From a checkpoint of a small transformer trained on Wikipedia: 8 layers, LayerNorm before each block.
Each number is 128 + 32 x the weight over its row's rms, rounded and kept within 0 to 255. Layers, rows and columns count from 0. Numbers have three digits each. The size before them is the row's rms in percent of the matrix's.

# layer 4 attention query, 160x160, rms 0.29, rows 0-31, columns 0-159
084:115178123134141134144105090148118145141128165162159184150113141131111128073115147128100120118165152085096129138137100132184141101180097151116148074096113117129166127129086142141090143090063112101113148203113104180147162153145138146117128159113168102129230172147169142078085135039088084146090141195132124109149131126158122184088113097129136088169083142173078159094148059089154116129146203080133156124186144112146131134089100186119138138135099146096125132087141113102091159114052094
086:106085130088149138098142117105133157129123102163117164110113147134163122157111109165086089102144107179127106051166152149114122135161153192112142076072169149153131150146127111151131175159000090089155100082095136122137100115140135098106143120083161090095137092103141156124123207135137095104113164146098104195089107161111165145106085162146077065048106108144135124117164102120129068124144090155145159166126158135093158157164126143156136080127113056145101112117146102109153078120064139
083:146129120176104073112093139136089095079126156148149098133147149140081180109140109107174091116121147150102115191137051129162114111142160112181120178155076147159106163102118147157100137146167192102113104140157098102089182124078060128112136176093051155132137154180140144126121179090083100189101155068127144123134131086168103170137127164095192127075159164162179160092149118115163094122123109154114163144086138095128140159161138152173189141130091113132104162115041107087099115144108113
090:138091122155158111165058149120170138045129106107140166148115105161143078153117139111084139115085109089115120162133064075110071157162156095133150094180166118146115098086094187120135140112127091122142135102139122118083099145133100140206120107097189138128121123153140111087070112191125164104118201091122128099179159143150215107071177060130139173150137115141123113138103129114090117211064113146112107139152128107095126107123128145157124156055108183117123152168144097087178139125108110
086:105114154070114165102116111086122167116095160145163135148171132157131130108181154109076098134110095111095126141135140104149117125170092115118161178188135073101098151085111108095128105208114112126152090130092107139154155080127175124121180148162150145100117154111163144151132121096114081119114152181182162139094082192084171149075070123105156117124141149146166119060080056127113166098106113034094160114096120150153161163171158079104163119065136165111176115145169117122132070099097089
103:121152130124141147117103089124079136098105121115126111111094056148139133174154155156050137045102140134129136089120146162136126097112096107100113083151111058140083119149105163111081144157106130153121172079070132145148146149204179127103138153139158098148125136121122113067106114177120088091170078150162134151124113166140100114097066208107120096159183175120119110114159085117164087121201137139149182119131121139139158148157097095112116117082232133183088123151198128140124097084127107
073:080099160124203141109150152164181139123146125150118130130141081176127125149160107100140089156169113137083148101106120176100149083130128142166147125124199138098131108111088072073101147134135152103108107160080133144125099116135122158105128138138132098097162138106197144038142131192125085138159084189042155160157139132106189146173139113141163133140067101103103172170066151122155083102119136187153160103120103103171198159104102090127112160151116143066143130098133140116085131169211131
088:114178139090146139162178130122141115118090135192107154111132148175150110126184146161115117163109198157110100099054166122165113105132115087152157127088074158135118120159119153095114102102148121123109151131076139091129177177142124115070067151108177089081115095129102118176180090143142166085096143114120160145175186098109101130165135133049141093093175206148167030090069114069155111161127104143119110162062122133120131081098140145133162107142139146141122132112133153145129145103153193
087:087163134152117141123084145156105140150128153134184053124106147127125154136163149131192092150127087093174104108090139115168102066124150128162147193087077125111182077163136113101146179166163103131104088053140154118105162101171131127106128167111094131158123066108180152090174116173143174118120168161093142170116089079138115120131116111127121168080061061122141133135138150163119164137121097080190108132203127109116095091150110087121112124170141138183105123145064089167108150058142126
081:179037057126113144096146120183077112073129180103216128116113099150172164157140167153125107097146136208138115142138143153113086137144138108107166134178165179113153125169132155134195116142125156092162092095094120102126074153112131145156162153147124185150128096137120116142114120153172128117148152161072160140100131137144133113120167080134141200095163107105115085090107123097189060130172104100112180151154129117124143132173157101054125108150143078114121118115150106111128178052105166
081:141155128125127132126135098089121077145132227133096142132107175118121145150135088110069140150168101177098112121179109108149102173056123109138162152154136134106148105121116110139141166115119154208164176110112130127120149088152145152097154103100120123113147117113086086185117079160108039095132081120074071189113117140120141153175120142149068124116121130145088112065143124172097113124147092076137117140166098130179125122097066133063108124164105153150182064095080144123079045121124167
077:122101139137190085143141072148123177115114130191149076180193093135103128078112168152130186122123167141095120093145081140088136157165146046104078097118072160104107138062132100067127169131095091089113121081150101107150144118167151111140118155129098132132133172144117078153121110136142109107060111162164156154124074121176137133147097115134166120109146137193116119145099057180121158131180107133169135191102122154094177170146151113142088105175056111151114054156141117145123161108136151
077:103097125078119166132119101162152119116155144130163161119161109099061191137066140113130197133146102112122090166126179128171112149197091149103124172144095132099165135174196098123113127075147155121130115132146086133101135183188087109142061137157116122108110081125141101127123117164151094076118110171089198145097157178117101130149069188156159094131139166132121073159102118143156098101094132131166123062151082108135187049105129168153130112101187109162104124192183106107141136138137133
093:153100162108166137135136099167122058209136136054111099153146115131173139101098098148140178157125147098109106126096119170171128152090106111117110092145157116128067119123128098147145117123122125081137108116098151103113154163130128166155207144143145141124173125155171166081195137097099108137082165109081158170104128151159113119154143154128153154094141161104121108117101160199176145107102142174158100109175071104086106165116121082111209104137079114110198120140052093040127145165181135
074:144121047156112182141168142150086158125144115156086085135209148137148130121139139171147119139132150137109082153068154147082169148139144090133142150088143150170118155093176168162118084105102137090156090172110116119142160163192167180072085169105131099113158175119177119154112076199120115068092127118112136194146122153111108116095144156099139097124123155092136160134172139111066081138153140123167106052085142119129110098034097074149115185102128119133112158088148120145151177154112130
091:121120122161142141131125128169128087152139080101111092116184112172185108164150108109139120159086089099079157105112113104108179130160094113134106111119136165135120171141109123132123090136119142162191163155101114157146101179088121103137092187176094096135158129208134158163105123057156148104152104169150064138106110158117161142098125109123092101107070151202081086099178123146179119117104078043090053096173139147187122146135158123072165160111117159146117094068147108080135140107072143
081:106108103112105175046186201137113143141105152098102169075128161149173160182162073154129127084126108119154089177142148135117121161140158178141123122137118166118193130202112182182124130122112116099102160109141061114108175150129106135139160142159112133147142190129108097126137140030098200144093142093147137101114146106172134099133131186059120131134066118135136155126134137132131048166163151080090107143105114181139094161131123163121148083138154108078157105165159089083146121105145104
077:146156168118099139085124144172115187176152097134146020159107063185149146116080154102106121197113168147154136157172149195097119111137093105182122084101147146104153160094120134126156110116094088148166090157188144123117112084097113163116151072114141111112066111149123143148133100149130131140114094139133134125108142146126132107140109123156104154118097172162149179159153188127136125096125069126091117130086145108128134172064130151180074122135096144063136136144078214048106111066154147
091:134128135147155154151125197060105152053093101158169068114089171129125121101141182110134166150158121102102071093187095131126156200146118182097165167128091158158113159094102160123167098093097138195114126164167101105103128082168105155113141168169152123142103092125119065148105112146099125109214134112125132102139085149189169131116097123110139156107123112125064135094139115131104134129119108142099141145114132154126151112154174098120104132063187117111142041184174126182082175119094109
087:152092169055124114115105155110190142121119083073175199131135130186110117143075099115114138173152133119111160113111114178115118137180201099134117088109128124153133092178148102124134080146122125132148146160148153164141106147141187159077141174113048174122135168129132092161104109123155121114077154092051119158139184144158119095110121080135137148173093148130146085178120155158083173103082143073178122132154120135095131137103165131188158153179081093072121125108151178150138138159072181
089:112125139097084118108128164162134092155126155076168135131164138097184134137113081130146149192122150069132105084109131134156056162140141107142116108087184133170176126120106114145098201156099157064062138178108158125084098171147123134116109060108079159107127127119125106145141123122153172092158111074139086160144149112078152055127133070147110133163152097075112089147134153099078119184082114136155162077171130127112074114126089106154122131181109152088091081089158117184139089139162191
079:150047079117092150169170094088130099155154139137124181160070118078189149125144166082101134104157101074105153124115114109146052107080184161164153095126098129105093135148110114168133111175145138100157105158125131141088123159086092123149208101128079128115192113160132142157226164148064128134121142152150094126152116156141145129143138103099087149152062123138141120160118173133083109134107103149091169108119190145195078133146180144130144154161072148117104150182100138156128172125160156
086:065133119161138121129157220131138116108108147113194111105093169051128135154132128135148129091110107185179079132117087099113144126175093174102104106176108072132113152177098091088086112131125123127160175110098088100161136111157114084102117162143136131153183083167102144129043096105097148136058129142127120132132126127128099109088140180141144127141133131166083084030129109111110139165057093165152098112145082169129153100087194155134170126125112123176132125143081162093114101103142070
090:087144168147153131143129126163087152104142093170116165164108117167084123144087112147146177117152186101178155115119129045110175128130117064195104118105077103176130113106182089150110171139122094130108130060080195108194153142162097105130112164081150147096129104147118151128154068129099144116141164099118040121207144173166144122091136059150140110090112129070119138157182075163182143101129148151171162111132139119132168115094131149096126167112148155110084116088154121140096085126154131
085:124116104161112161112094191154124122174165119132180163142121132156100100131171157092170121148128121128097130107154117060127147119108167155148141112111120122155118090155203175124116135148160089145081138142159093125130102162153092224113139145106158112171174119123148164099115114135162142096163167094178144065111185119140185154124198093139115163160168153128065114178109093134107156137085151126063140129084079078146163118072143140143063158112059077123149156111179162153190085130136161
089:123150145053135158170088123107119113101117137138134143116124129141067140162127168127105177095091133158135075149179078151113152132071128162164166126123135092139107151174145086077190118118128118134099181107156095124148176086145172097144112174180149102157154054131081154095053164101155135097150128147138176155104123091127147109092114126113071139168198147136138141141112085097124081117126149105129132109139131163120167139192191110213184155163076102094138100171154156120053154089125152
086:102086183125146127110105118105150200144096119137134094116065194131164184119180135103104113134118096121183073183130126098122126082124172112155101093154125065145148156137108180144109142150040074148163168067100131155181156111124126131146125087097089068182092107115122129132098112151126142131130128085214100136140150127103167103136112172113136137112100148110159142100119144146149100129136096116148175134096154178100149140130102169227130169139130090152146189137205087160110116068112147
080:134083088141148165134156122179171113120087135068132128082187097157178109109128120161135111080119126142099021120142101195120116104118100189148151108142113132114151130040141091076148075163216101070096123085115120098134160142134121110073082106108173124111110138160154142147166115167141145168159137124150093145112107090156082188126132152148137175146136173137122163155108098134104120148168100116166112105089189113093151158130111131148160147116141104147181071145088121107126107080187193
093:136163141120115096128173127104131100181123160072156115043179083137150090138133080181121147182107149111124142150150187113134162148177154113158099136135159128103100109111136124188118114171136156116164154110162148202119120135112123092117103126093134154129106136084201118143166120110094160130098139138044109137087147109139106163175129171201178147047084107107135114163134151187114099083172100190082091134162100108165158101096092076078184103143105156121141095107138178110106111108114087
089:053159098145110125110131175134081152151144131139088148143110229129071124084146141097151118113152154131149135086140081070116116144152137123146110106058096085175178162114096092104172077192115099087163110155220062105164158141115105114126118111137145088112156123113144084135075159158060123166103123141203059108157108141158109129099073140077108103111098133129193125113068123108080138112084095095152184126107120148158131171144170124140119160121109106108166116134132128109127124162106116
075:147169127159135158129150132126140090077058145099151105096114123101128147122122150121109130157177160143127092133035119116101126143153139088099119183101074122116113154203085133180088155110148156136160133047103124114140119120057085122193140091115133096111161154131138185096114170147162140236105125120112113113110062147129129149076130131139129095130090115190132125088093143120191198104162205119121117142142150114083109114166116143075104131119106091130064097095153118073148094136159118
085:126127215148095113166107115099113055133100163198152120173150118147108123148081114161174116150143113094106091129103102066134132095115139067164105156113115155127099090104114147165116061156144127114085134125202107101121126201187108107133065096111151109099098116069116076154117075155148151143177110086097116159090195145083145121164127160117139146126145118119100128174125133189085120130084127167132116145082049075160089143131094125144039095091117148131111142112116147139138138175100149
# layer 4 attention key, 160x160, rms 0.263, rows 0-31, columns 0-159
089:092138146123093098090144139164090163137054164127118098123166129155189069160108098158130080169133129111141122145157165136106139110110082086099139097196172107123146154174107114108147100114161158148147146162123104098070069112141192150156121146101155149094191078144145179128095093137072126119119149154071129196099153157141077123110091138155078057145136135139157079157111119124159153140100092144184179076125077118154136169164087118168101152123149172130176138099063178115134099123065134
084:123068159151152143122161153169118162124130135132138121110135085089131143168155171123119087082104130145192125110128154144128154189078101155143167119095173093094131105119102198109140144166049122126135095088089117141190133098167129147097197188173076123067165172056124171128107108160116101124142143132142111202179116163114105141060071079131108094175098122151182075121095108095087150110105112100114153173111120121108110147108098139123114075142126083109130122105156150171112098071072103
096:175175136143104079161134162089164101118125124173157076124125121104151174114125140091076105183128114086154192138144083177119166113169087096158119097079122235155124143087128120115133064121162170082186145161196080135169095147146070091129106145118109114157121118151235166198124141108111152162137166110156123151152098131149106108140086117094133124119085143163140130135083145092182133156174141145094143152135081154120133174161143100150132184151154141171139167128132119112087100135131095
098:103153079148091100122079179125142124132087116108171134089107133186113125107087088110156096186140060145122126096141156103166169146170139187213138142160125126136117146083067155136173151098147090174107135164157128132091065185126106114149134183137141120140162131149147080122143100127140149117131145098135061105154104123117118077117101101096116132215197168088124160148135130082073158102163183096158083120168129105147113128147148111120182180118198078101095106121151165136104178090123093
087:139106173086150164095142104107125127146107155171150128092068179128121129156131082113129094122122132119108126116100126177112150157153073178080140158139094133104149054126089092199125102097126120079139146114100116128164126108088152102132159220131124107130160161097107121059110111138106138142110085077118178128144124188139153178161150156128104053147191152118116182138098199150182134081095170102122167131175112096140146135152132119091106169122149156156129052129150094053070069098129153
093:134129152081158149080105104083099114121138089128127134079161097091129140143167106170073112076132093077087111105150205136143124158127127189124147127154137152130071124075088059121069059145132114094119127180072135156166132171119147190094136077178165139128106155087145126094159121116095146154121080078139122167092193163174139170102093168118115116080163115083082149103120149145131134124166138117093080135144061114199126152154139114115161091135133109142166155103085108044122121145115107
086:103149132143085135161057123184111104147159123109150140155146113161115139103175119127096081122095121116101147130129106158081172173146169115073172068095149177117158141108164127140095146116113133158153178068124138087135119115172131140147103176092137078065153079121103159097094153144100089090088112178115105153138081098144103118109031134150152106204072124173098167164134105166161111115144106122135172113189115059113096105150165068164136147147125083108139127113165111056078094119166104
088:140113164118101107191194127164141083084152084137146107106136076070021101104179093157138128099156109115104096149203132173181148109121167120153106167135125104125125102118083132161149118149172103060093115147093159104108160133195125115103068126142097098115091091111097135145145146092106145131155112081073104077109119103109098157176079170125187139100129155166176081087130152164111111112109104142064139123081132114149176096125153147121139113151127096146131051134083146134100150159180128
086:158134162145162157172175133112103132125109143119141122132135176153153117141120133075140198159098139164151096104136119098131160093143149135151141179126102143072152080128147199199113052096149108167146097083146146092166147141167110139121100128059102118183034098151119161161080098131124152255133072179118161119159139133148138083159134148172130152084132130132147092134104104132137079131107161127147077099139126092153124155142096151115145123141067121142112159119089128114114148088176186
085:116072066113124087151106139171112077142125145193066082066120149108094108140133119130173111132065161137131164149149145134147142118132064159166111181093146187115133143111127160103140145143092143130190128101125157141106148150122174193035203128119125098082111166082144088069082140147137153129105155144139136071174106095120098130124139131108138125049108132156138111111144089109109109104118172124150123149196102134142158081157071166126190141123097122094088136106184088152127150073108175
092:119098077135175143167116107115175147063119184146185180143126114178105114146163130108130164106155115105153179120142150161108066195115108145137207115171118163154142103097156084152117136142142138115188142130148122155165147052129125149088178061128094149098137074148135178145045120138131091133149119103168094096125124124129128153098154124096128135155092157139139140121160148062175170149121114074112144163160077123114147130137077131130103146171127099158126087165112085232097112163159179
084:116118152157130128120172131130163123100139157100148107075126125147084164116111151154118128152128158127140157160125137086156162155212135109140133097081080156189144086109150143115089098096136115059152184136168095176152141112141090098112087138044133139127084157091165126077092162165143132095079129069129153143126088136160156109154089185152104117175152176173160101086157114103107156113160142149147135108128016144082067143179160133083225123131127128119138140113120165150086119155079103
092:129143202146065169161132129169167157078124111105147146120154119095156148071175092188137159146145138117095155144118170080207141110094143130092150137184164158146155136102124129126107137142128122092103143102176108098119115133137061165088100132124166168097039106103193113142093095059133086132100120130158086109065078175151127146125132154084179070118162181093146107156114134065133140102143138118118102113154075127125194118096192098090094093113117163105167179112132092145102126146119134
094:122115170121163146149141119086152112066143130124164170179161134083118163130071114091124124095085130153079093159162058061141068110100093143133168088141102124139125116158130121137134135124036111152135133148111126162166206094128134129141150112111151143093106094095134116086116082156110111109107163161157094196143098147112132133130117147070084167143132142080137108101078073147166131068104122109143134116151158144152147122137186176172125118094099146107182115212187106153167209064153135
083:087140168125186170128130138176145147149140101114155139072157150117153103160128132138146101110154131146150183144136105152134080115161180085075126166135123143139187118078065112080160132128131179081109138120186165049160162118127141106149108175128166115170113121065110142110173122168078093171104194155123150167081133162061093107114088158094168108185095088169079074130151122124056113153159108156120068147153086134087143094203147156126123129155148136126114114182145137152109138168140112
087:085108158122123145136082115142178114121108147082147157088123137147161053102154140119108108097147109087153156044157132123103155098114069156091160098128102158148154072129112102070147119153169111132084156193119131168138142123109134093093073180102142123090102184123155170156101142099159121095084112149065140182107068155126099098126114128134133119113113112152153095092215145141133175150128182130158088141144201113153107117097111120092136193111187177176087142175183117094094124085083137
088:140188108122153142081114153160088125097049081103115136091148174105155110132129068172082137131102119159146108087141117123154180160135085111112131147133141121173119123142114111088174225164075178145133164096147088128098185118139146136125151128142134103113092136152147107158066155075089180082169147167167130183118153107103110157123177162131129095112133200169143118090108123089112045147177195166070118137067148174094140108101142135152139091142110074138174099151128170121137158123129146
075:077116164214192151140170117117103144142109124132146158083150095139212109131110145138122119137153160071118101053102166130067120098142121104116181117155074190163088112114152140097110113206117108132055070109108176087088153191093091077159129106128103096155165131135126118104091094178190126102142112174127152134155109106133115058168148149158143186144079122126112130154117132142139156129107070136115132129118116194063108127130136153161120154177145118147112183131130109115160182108112134
094:094112170116139070157169163063152147091077095158129155162144098146205068109126132121129106170153163115102053128118126114157119138171093168097111154086105148160111165145124179146144111135039103119118108153127109143132104114172174083103158148142143104087120146074142099106152100109137131163173170100052164127135156115117138140100157159092148080152168079139095188144182173154105097144114173137113158145162132085136170132105167104126191106072146131143147130173085112190179140167080103
088:081160160097117109120154185102098181170143053090101087092130172134212128130093159149196131152089122107164144095122100096161115194092152101155111033149128130145166100129119150166150183169097095102149100089134169123103164104146136119117157079101074179132167176126106143144162118113132098114126159070122066146156102130157092100188145135085156115135151131143154090114108124148119156094110098126158110142136153100172102091140170105125169121108169172078057107175136121160099109154154176
095:144157091145166156136138103192124130152141090128124178146081121144155172097098106130137165173138088118159101109128096151147037220105165172131156146173172107129168087106152166092132172126120084156100071086112197122163089108152145099138141027123117070111157115126094114184149149168157094115153143095168100092150083091159142086099095125129099113127170144146145120199143181114113161149158140127131090115092156118117137126118219123129148150134102122115121146122161071193128138090127139
085:177172197134090146109107117083099180135157134167078116102082162110111094111124121089121107134156118145122078111173123166089126133077148064087132135139107122136150148124116131147156133105114140118130100078116105115128130056062114151137124202164042105117105149174135163135138173120130137155183127140156141167149144112131050132121144119106150161153101094120156140124171203116091143105121172141143103116088166062138108148139098111150137135174123093016133145111188092119147212075144158
094:104116104124137173116192112099122130104144144130066140121090146116129097120195170113142133092101130149112097121090138114135234099139041162144081149141133123121153104136152143141185154104134096098108160126127140162112152149145148097142124145116161150134088125116110175166177125065158108179084149181158127093097094077069112137150124197092112092144124123121087117036131102107140097129145168120117090063108187216121138160100099087143142165076166156145163164127088171140135146168080116
092:103148159117143151086093153199189090102147139102098151101124112182132101135064161145172202053123061105209129159148111096103117094089152117163120122120106134113135125172190124125165145111118121107120107108046169096158128149121102113137106064077174168129106112125127175121123081141098143155156168139081103106143092120147125179090176066135167173129119148148134154082118128169152108126109138071184105114124169121158113159146151115103115096127130165114080179098118171059091145148116079
091:101144139128098117133143168114091139062159107132151177121102153108140126105132055089156159138113177151128126132107100160189134147147139139179106066113155132138174169111101121176153078100104133192075166135192103076117154156156119107150112113104150134145123110105132166115091168059172117102202168155180084090089102090080151111116126061170143066111178081172093121097150083102125130150082158158139130200058109057128128112138133118105120113127122119107124136095200150116135145140151166
094:112122170083148161163147096055160127129199138143126093150141112161151135121126053200123184124098171157113193134161147102173083147134148151169139096115159140155105155129134104090110122109098086099115174163173086126151097156114148070080137178137109193109135123147202110137125119073160164155128095136147162115134142070129148160174150174112129102125143143121108142133116138108126060138120166095061146121097200153207120141191137132142156104177090139161144082103112111132106083088089165
088:128172171151120096108122110113127114124151126156146149077046164156150088112134114135140122196096060079162141152158115094150110108145127139181124123129086118139086129121103099152133124209088097128095155107127144069169071159141076149080121141109103131158099071116179170170147160195128071160109157153156134166115199171145142142167123134130162127123112133115107123105103172147065122122109133169117128121098076188160115163055092110149169099168117091128130144151094142085100114129021145
087:108170136153091169131135145140175116149139125103104194125211148154123158144081080129129185113094129115086155197144124107132140212137133170104151162130135146167122121016158121104130154073134200146134211145118109146135103160120097122085120121168090122212155172153100114172171093138121141115167092082109151153121185106110108092144134108134133139150151134131134138081117168156126130089126139150130097106145182121125066115115102206184173119112136161162132125072109126092184103119115146
091:160154097135149125183087101195153137127126115119154127105167091170161160181105155096183188103079103110075151114078170103114169115174120173113145160178113164102092067103175138119109175071117153152129139081097163136098165065109098091123085070142125118096069128144129168091159128155122149077137164088122104122127143159134171101078138142105081128131077187098145073122106148173163113120137127145118079087091094160111100128163141076154062115080120131175152114162140125149122099095123187
091:084124138146108142096088142142129094102082108130110095144043114173160166120116161130124127067141096066137113135097171132158169124109094109146105041121059084113149151161126093103163075051136151063153106114129087103202123108156168089122157129122121126116203150075094114150128112113131152164111124143174124149153110183139127095130136117116154117146152093136191149118135116118147111103115168181083096155085094169092118114173168081140112161125098064154173181124056149138079142126089144
087:085114103145096097118121171160098086114097131126125131113114108127126122148124126138067118145097145169125181113068112109119129111155148131100086109113142123145134143206072187137144110158162195136153130113137133182077132132120089107109100149087157079106113170175083124152121183105139189120072143089130071124119098161131107169078146154140127129097058118212058146094155131097174191092120099103148114105194160165170096195111135133147098107169085144121126148184131113113190117183078127
088:161186098198082130110122109124091161168130089124122133132179135125106128093131138178130138159133077098125082209103134106102112142109126163139097173106143119087122087103152177166115055180186097153101106114156132153110078112134164131199087150140124167134120129145086101170148090126126175120173187140138137074129157079120167167148154189132139173186134082149125158181115124153083100137070131103142120156149133173118149109159139190100081084079129096145113111174083122162062173124143107
# layer 4 attention value, 160x160, rms 0.25, rows 0-11, columns 0-159
090:125076095090051110161142098124150143174101089114125134137130124147129172107129136100125104127112103125099085069148147122146111147100154139102094128123098163171123106126113123143148097093102148144091155167104080126050112136198187176182177104111172143094105142122179145159096090149065089134080132117203162131104130162110159106131099173209103120158091123094118142105082133175142195141104108149123115157102117169107148140145112129137058057119084184151169064102132119109174141122089190
114:195126159144127119124139087140122130144113129118112119122099123119124140125105200135151119131054150105142130107136133165078142101213140146097102129119107147128128100110191108081142080121158066148199079193128156097140165058134152080141124107152158128127099093123165143176045095119148103125209123191186136204117149118130118096087102087140108115104186140120092120097139144144105164184149157119104142142134112111102127107077091154164158162140126074145162099142168044146128134097155067
093:162187112206125123110127113148086155068082137124106142151195109120103177089141121113119048154132097097103129188128091170113133143156129124181118103130125136124073130146102109120140094145128156088143163148167163123167129154195162122085155093139116135145133111048157078111092098149150157140104079148097119158126174144158119118134134192161121136098163107086113129096145125121115096148146143164129077121153153117180143137109045034113172145104142102107079053127097084094133123158195076
096:089109148141097165076113146127142169159096118100105092117166152073086111067162101183156127147183139068148121117068132136135154166095162164113183059086125114161129130116185185084163125120178116156108101132120115072090124162096145155082183109134159154124091180102125098139198086119075105096139106152156133104149136119189131189162118137205113164124094165156080140126153138117158127130131172092102112046129109085149123127151136131114098106111104153170133135127084096139157171102084189
097:149125109111144211183087084138183122148172091142064128162069162111120135123096101157076161065144136060148153124198168132202124140150105086118102117126175102080145121087144182212153171190076098127097178072142098134135091088172115090147111176106100123133092139180104116134131189116136123173148089112119116126102075142123081138118113116134158099128149127118126123118147119089137159141131132151124152137111151192087089079138149132127093150099122156132126179134089130136193112075137156
091:159088090084159137165104157096176140132140052142120094118139139095089100157110122139210196130122107084087149080123158092149194165149192175103130034130086126127155080130109117116137117118142131129097130069132163133108128118150126097101158093147097144124124132140111155139141170191149145043037135142096135145094111099120103134093105109113135117162148100137094088110118169124115141126169168139137085110155189104110138120148099081136105125129155048117103162099094129173137095079171200
103:155118164150140158135097151176172186115132144114091093113117214097093123122096187114125103105089135119141101095137180121151116175130086143121167095096095103155148216164125070127123108151120097159134185171121137125166128138154111166139153190083108088088128119171147165103112163123083139165158140156126114127092137097174123095056152127154167078092104099063166110081130150137167158087061127078125160069120117106129147123185122147100148113078171095134158116065128084110184161123143165
105:116089116152155060088121101154192144146119135132117178155139143099190144125138156186162110107116102175144085137123115127156144106174066128118156154174120098166124156179101123113140117141156169089063064083118093135126126126101082145099156124221098132111048154130138132123145097150123097122125140133182120085103072159181074071113128163133155076111082158117183177138073141173126084115149112134081136103106060169164120093099105134063106109135145140151078079135145136114091149093115138
096:125123111122096079148114044177019119147167098075155157103124128165170138130126130117133120139140152168154134116103141126109140070140125165141156150156182141129086161127108129106119163162158107084152179124117077122131121096115152121113119112094123126148161107129063128101138053062126109122072095156147119104074131117158109141155138158056144097097137179156135161104094099157062146143220082131082195197150178152152080106109139139115084133119125145188142107147126196135121146152100113
093:126160180092097159116124066136179075221083132171091146127086136136123042186153091066159138041124133160160144101121175126120157154146160194131191104125131128124158108113167135159100103174106128092127175126114100120125129228095065089142111147072122128112120139148141093128125069063095112140133109122089168126120095150124106122127129079142132113143129151101152144113158126130134059077138163132117101096192131152154076179122133147095148121150149123112159152138108135098140080118094096
089:108077088173124142171132111136202101120130113123099101161201143103114144134110120150104133095117160146200115103168130110170148163149154116137088089139107111093160102169159115136075138066182053150119123163137162195142116134113127114090124175120070122101065209139119121144190134129113173138067164060148150110118098112143068119160106109126167192175102109128141123095094116145099130156111117111114062125150132192148117156111190138150122119166097145103136117099093135045098128085088136
106:143059141152119146133158175148170129163124151112126148137158087188134084072117125129058154053074176132068108121091094115108163119148143118099105097148119148103148099081181147095091102145164183091149151145099105122171157100113218071117126126133109204083140172103165155171142104061092089172140122195139138173098161120119090151148151152075152129182099125112144095045131124130184128106128118087143164145132139162086056124149117130106152090145141127144165128097129126117102128123122123
# layer 4 attention output (transposed), 160x160, rms 0.234, rows 0-11, columns 0-159
093:132166129157180091119059180122106073083146175061121108151196094157109096132078062131106160116186153101143195146108137103117156122147130074164100104110164126108114149104115129120097124112157155154144149125124195147136130112151113063127077164130153133185155141132123144108077161092135125097175143153091078163152118087136054137135122109125120152095102140122086159130134113072167058132188124099117122109155117078149091055191131085144163194135123167136125192125135111117116116162169099
105:069153093153148131127160107109159145176103112143150155158080128128159154114177103065113116108148131158164158090127134114100064112112086114119104095107151099118120145171131066194171177142131198075133157104085177133132131122066102142103156090105115110098145137116113184111131171162132111174110103190127093073133141120123123179106163166084149165117058091110140133061157134150198145075128118130118109117149158138196128138079084140098145128169096150191115162108064181117120081164162095
093:142047203137097145117124137142150126182204124105137151099036229077107161166151160130112144106097102094178091145094148148148146114090159101136122121126152090106130151140117131137137191173174149172108066117118111147173160121086128135095108131115054089124133128208145141164208140155097077146133149117144134141174115120122122154157101170090173135152104133159119135108092149132204127059128100119172135126113101106113164108111159189146096103177150156097169146129129129114139126125128154
089:149145086136092070209106142059141111103120108183137108144074121159164149152128176110113166120083136126105157166186117108146130081167102077111076156120134133135163144123132139164104125128138138154167145091186169174118139142187101119103039135105117103156113148118105085164056147147093134118103130148076132143125100154133133086109160199080124161192148127114153102118127107080133116116122071131166145172121082161110143109147102076137146147135130141032105118128213142160126163157120062
093:142094133168099232100152150152130092134112147142139120136164115067141115094094106108148168096117080199080142116072150085072130130061141151119147160088088151126118099172150114039093122109085097145109148173100081135055152093111113118154132074130159133131116130112115172142085137115102117101129130160091137137109152123093125104158176158167128107132073118109083154143165057136094083127109148156112113109195117134121172125068094144117067114098129133167145161141183127091083161196151110
094:138215099165092124082145131154099070160113171121142136119131149132160126137124137131121140154098148140130107175144113103113101045094107073138169200168167125082086146109152111141187126132095096192121118157112075084056120182118096101199120149142140137103138096130157100148098110075114140165163105088075126082135138119105142128150165109118159169120060114131138089149077132199094085181087078078145122145099146142138114077104082180161129125108102169104149105157119107084093161148170120
094:100169128071117181093107095089159102086096159155167147169096090120101124122159191137081196103140152173141125184114094138131126045123166083065093141181047046148149089119120135096155094087126095111136138064136153136174165075123159083155104135147146190154111127062085103140067064151154118143113138111135119121141120139129115121154082172145164140159158165159087158131166143140150121136135157143135083105141154179126150182116159126141131135139109113153150126156084100110096081141151089
097:072130175090154144088099109072115125144140145075134119137138120118108096124151123155133116152094161116132114077139117177137076149083134161171121106098143129119127090126076138112142087149037131132131125141147148131105129124164155149103100101099121102056181087129126098153131138134143105128106071122097170212125172100084141154116102110090152133122153117120133029098167081132138078138125134111206111088150142089138128210177116060164179066109151054107153154109096048132108145127105119
091:113121149113192146125167208096142078158172181149133202113166122132071122159125132150077040162168142174155167082115134153114113152142132118149126123146140143161152137136160145132092139109131181102141078162088124125153105113145180143093119087163106167081186170131146168216114167167127148169152150117114101174163138159116172115097119068164119119125059123187133099101143099115166171127042135128144148186108131128155167135151134101108098129181105109096097081123161089133145107124141100
094:138097101174177190155123169112164138082128088151168095159148095111120136058103146139119103125119116175081120102094170167161138113089091117090109133161128110102061147110053075074112144125169084146145054120143132108117121107120162139147160165193177145122123113113131072114129150216159121099112117137109153106163101134130157108149120200094076116099129134149078136091097069059099179113137078062105162145118089146066132124144124150147162140091139100154116068159113092166122153140131109
093:122135163122104119173134155114111130127100172114173182081152097114213102153063128101109183137171092060111151088128184118150128135157102174123177131144151112127164150040121139163187129111120147088120103097170141091148119121125170128179138111099193153128135110130176081130124137112108067118187137130062133159112121131148151086079154150173112095138113137090095154162177188094140110128172120132184133114111093110115171102115081139095085161075185157159181108131121066157144132180114118
100:144148163102155169131112099069124141084142142141141128125135126142076153185108137126133118147175163131141177130128073163133133065131109115135181120162131128136124160139182100167123150137095044102115114162083157143121188121085098150159157132123152089071155142138199141058102122184100075093059190171101148142112103158167151158138132119129102079123099101142106166078133118122182143120182168151158191102203136109104142112177120128183160151157110178121155078134135098058152092149098113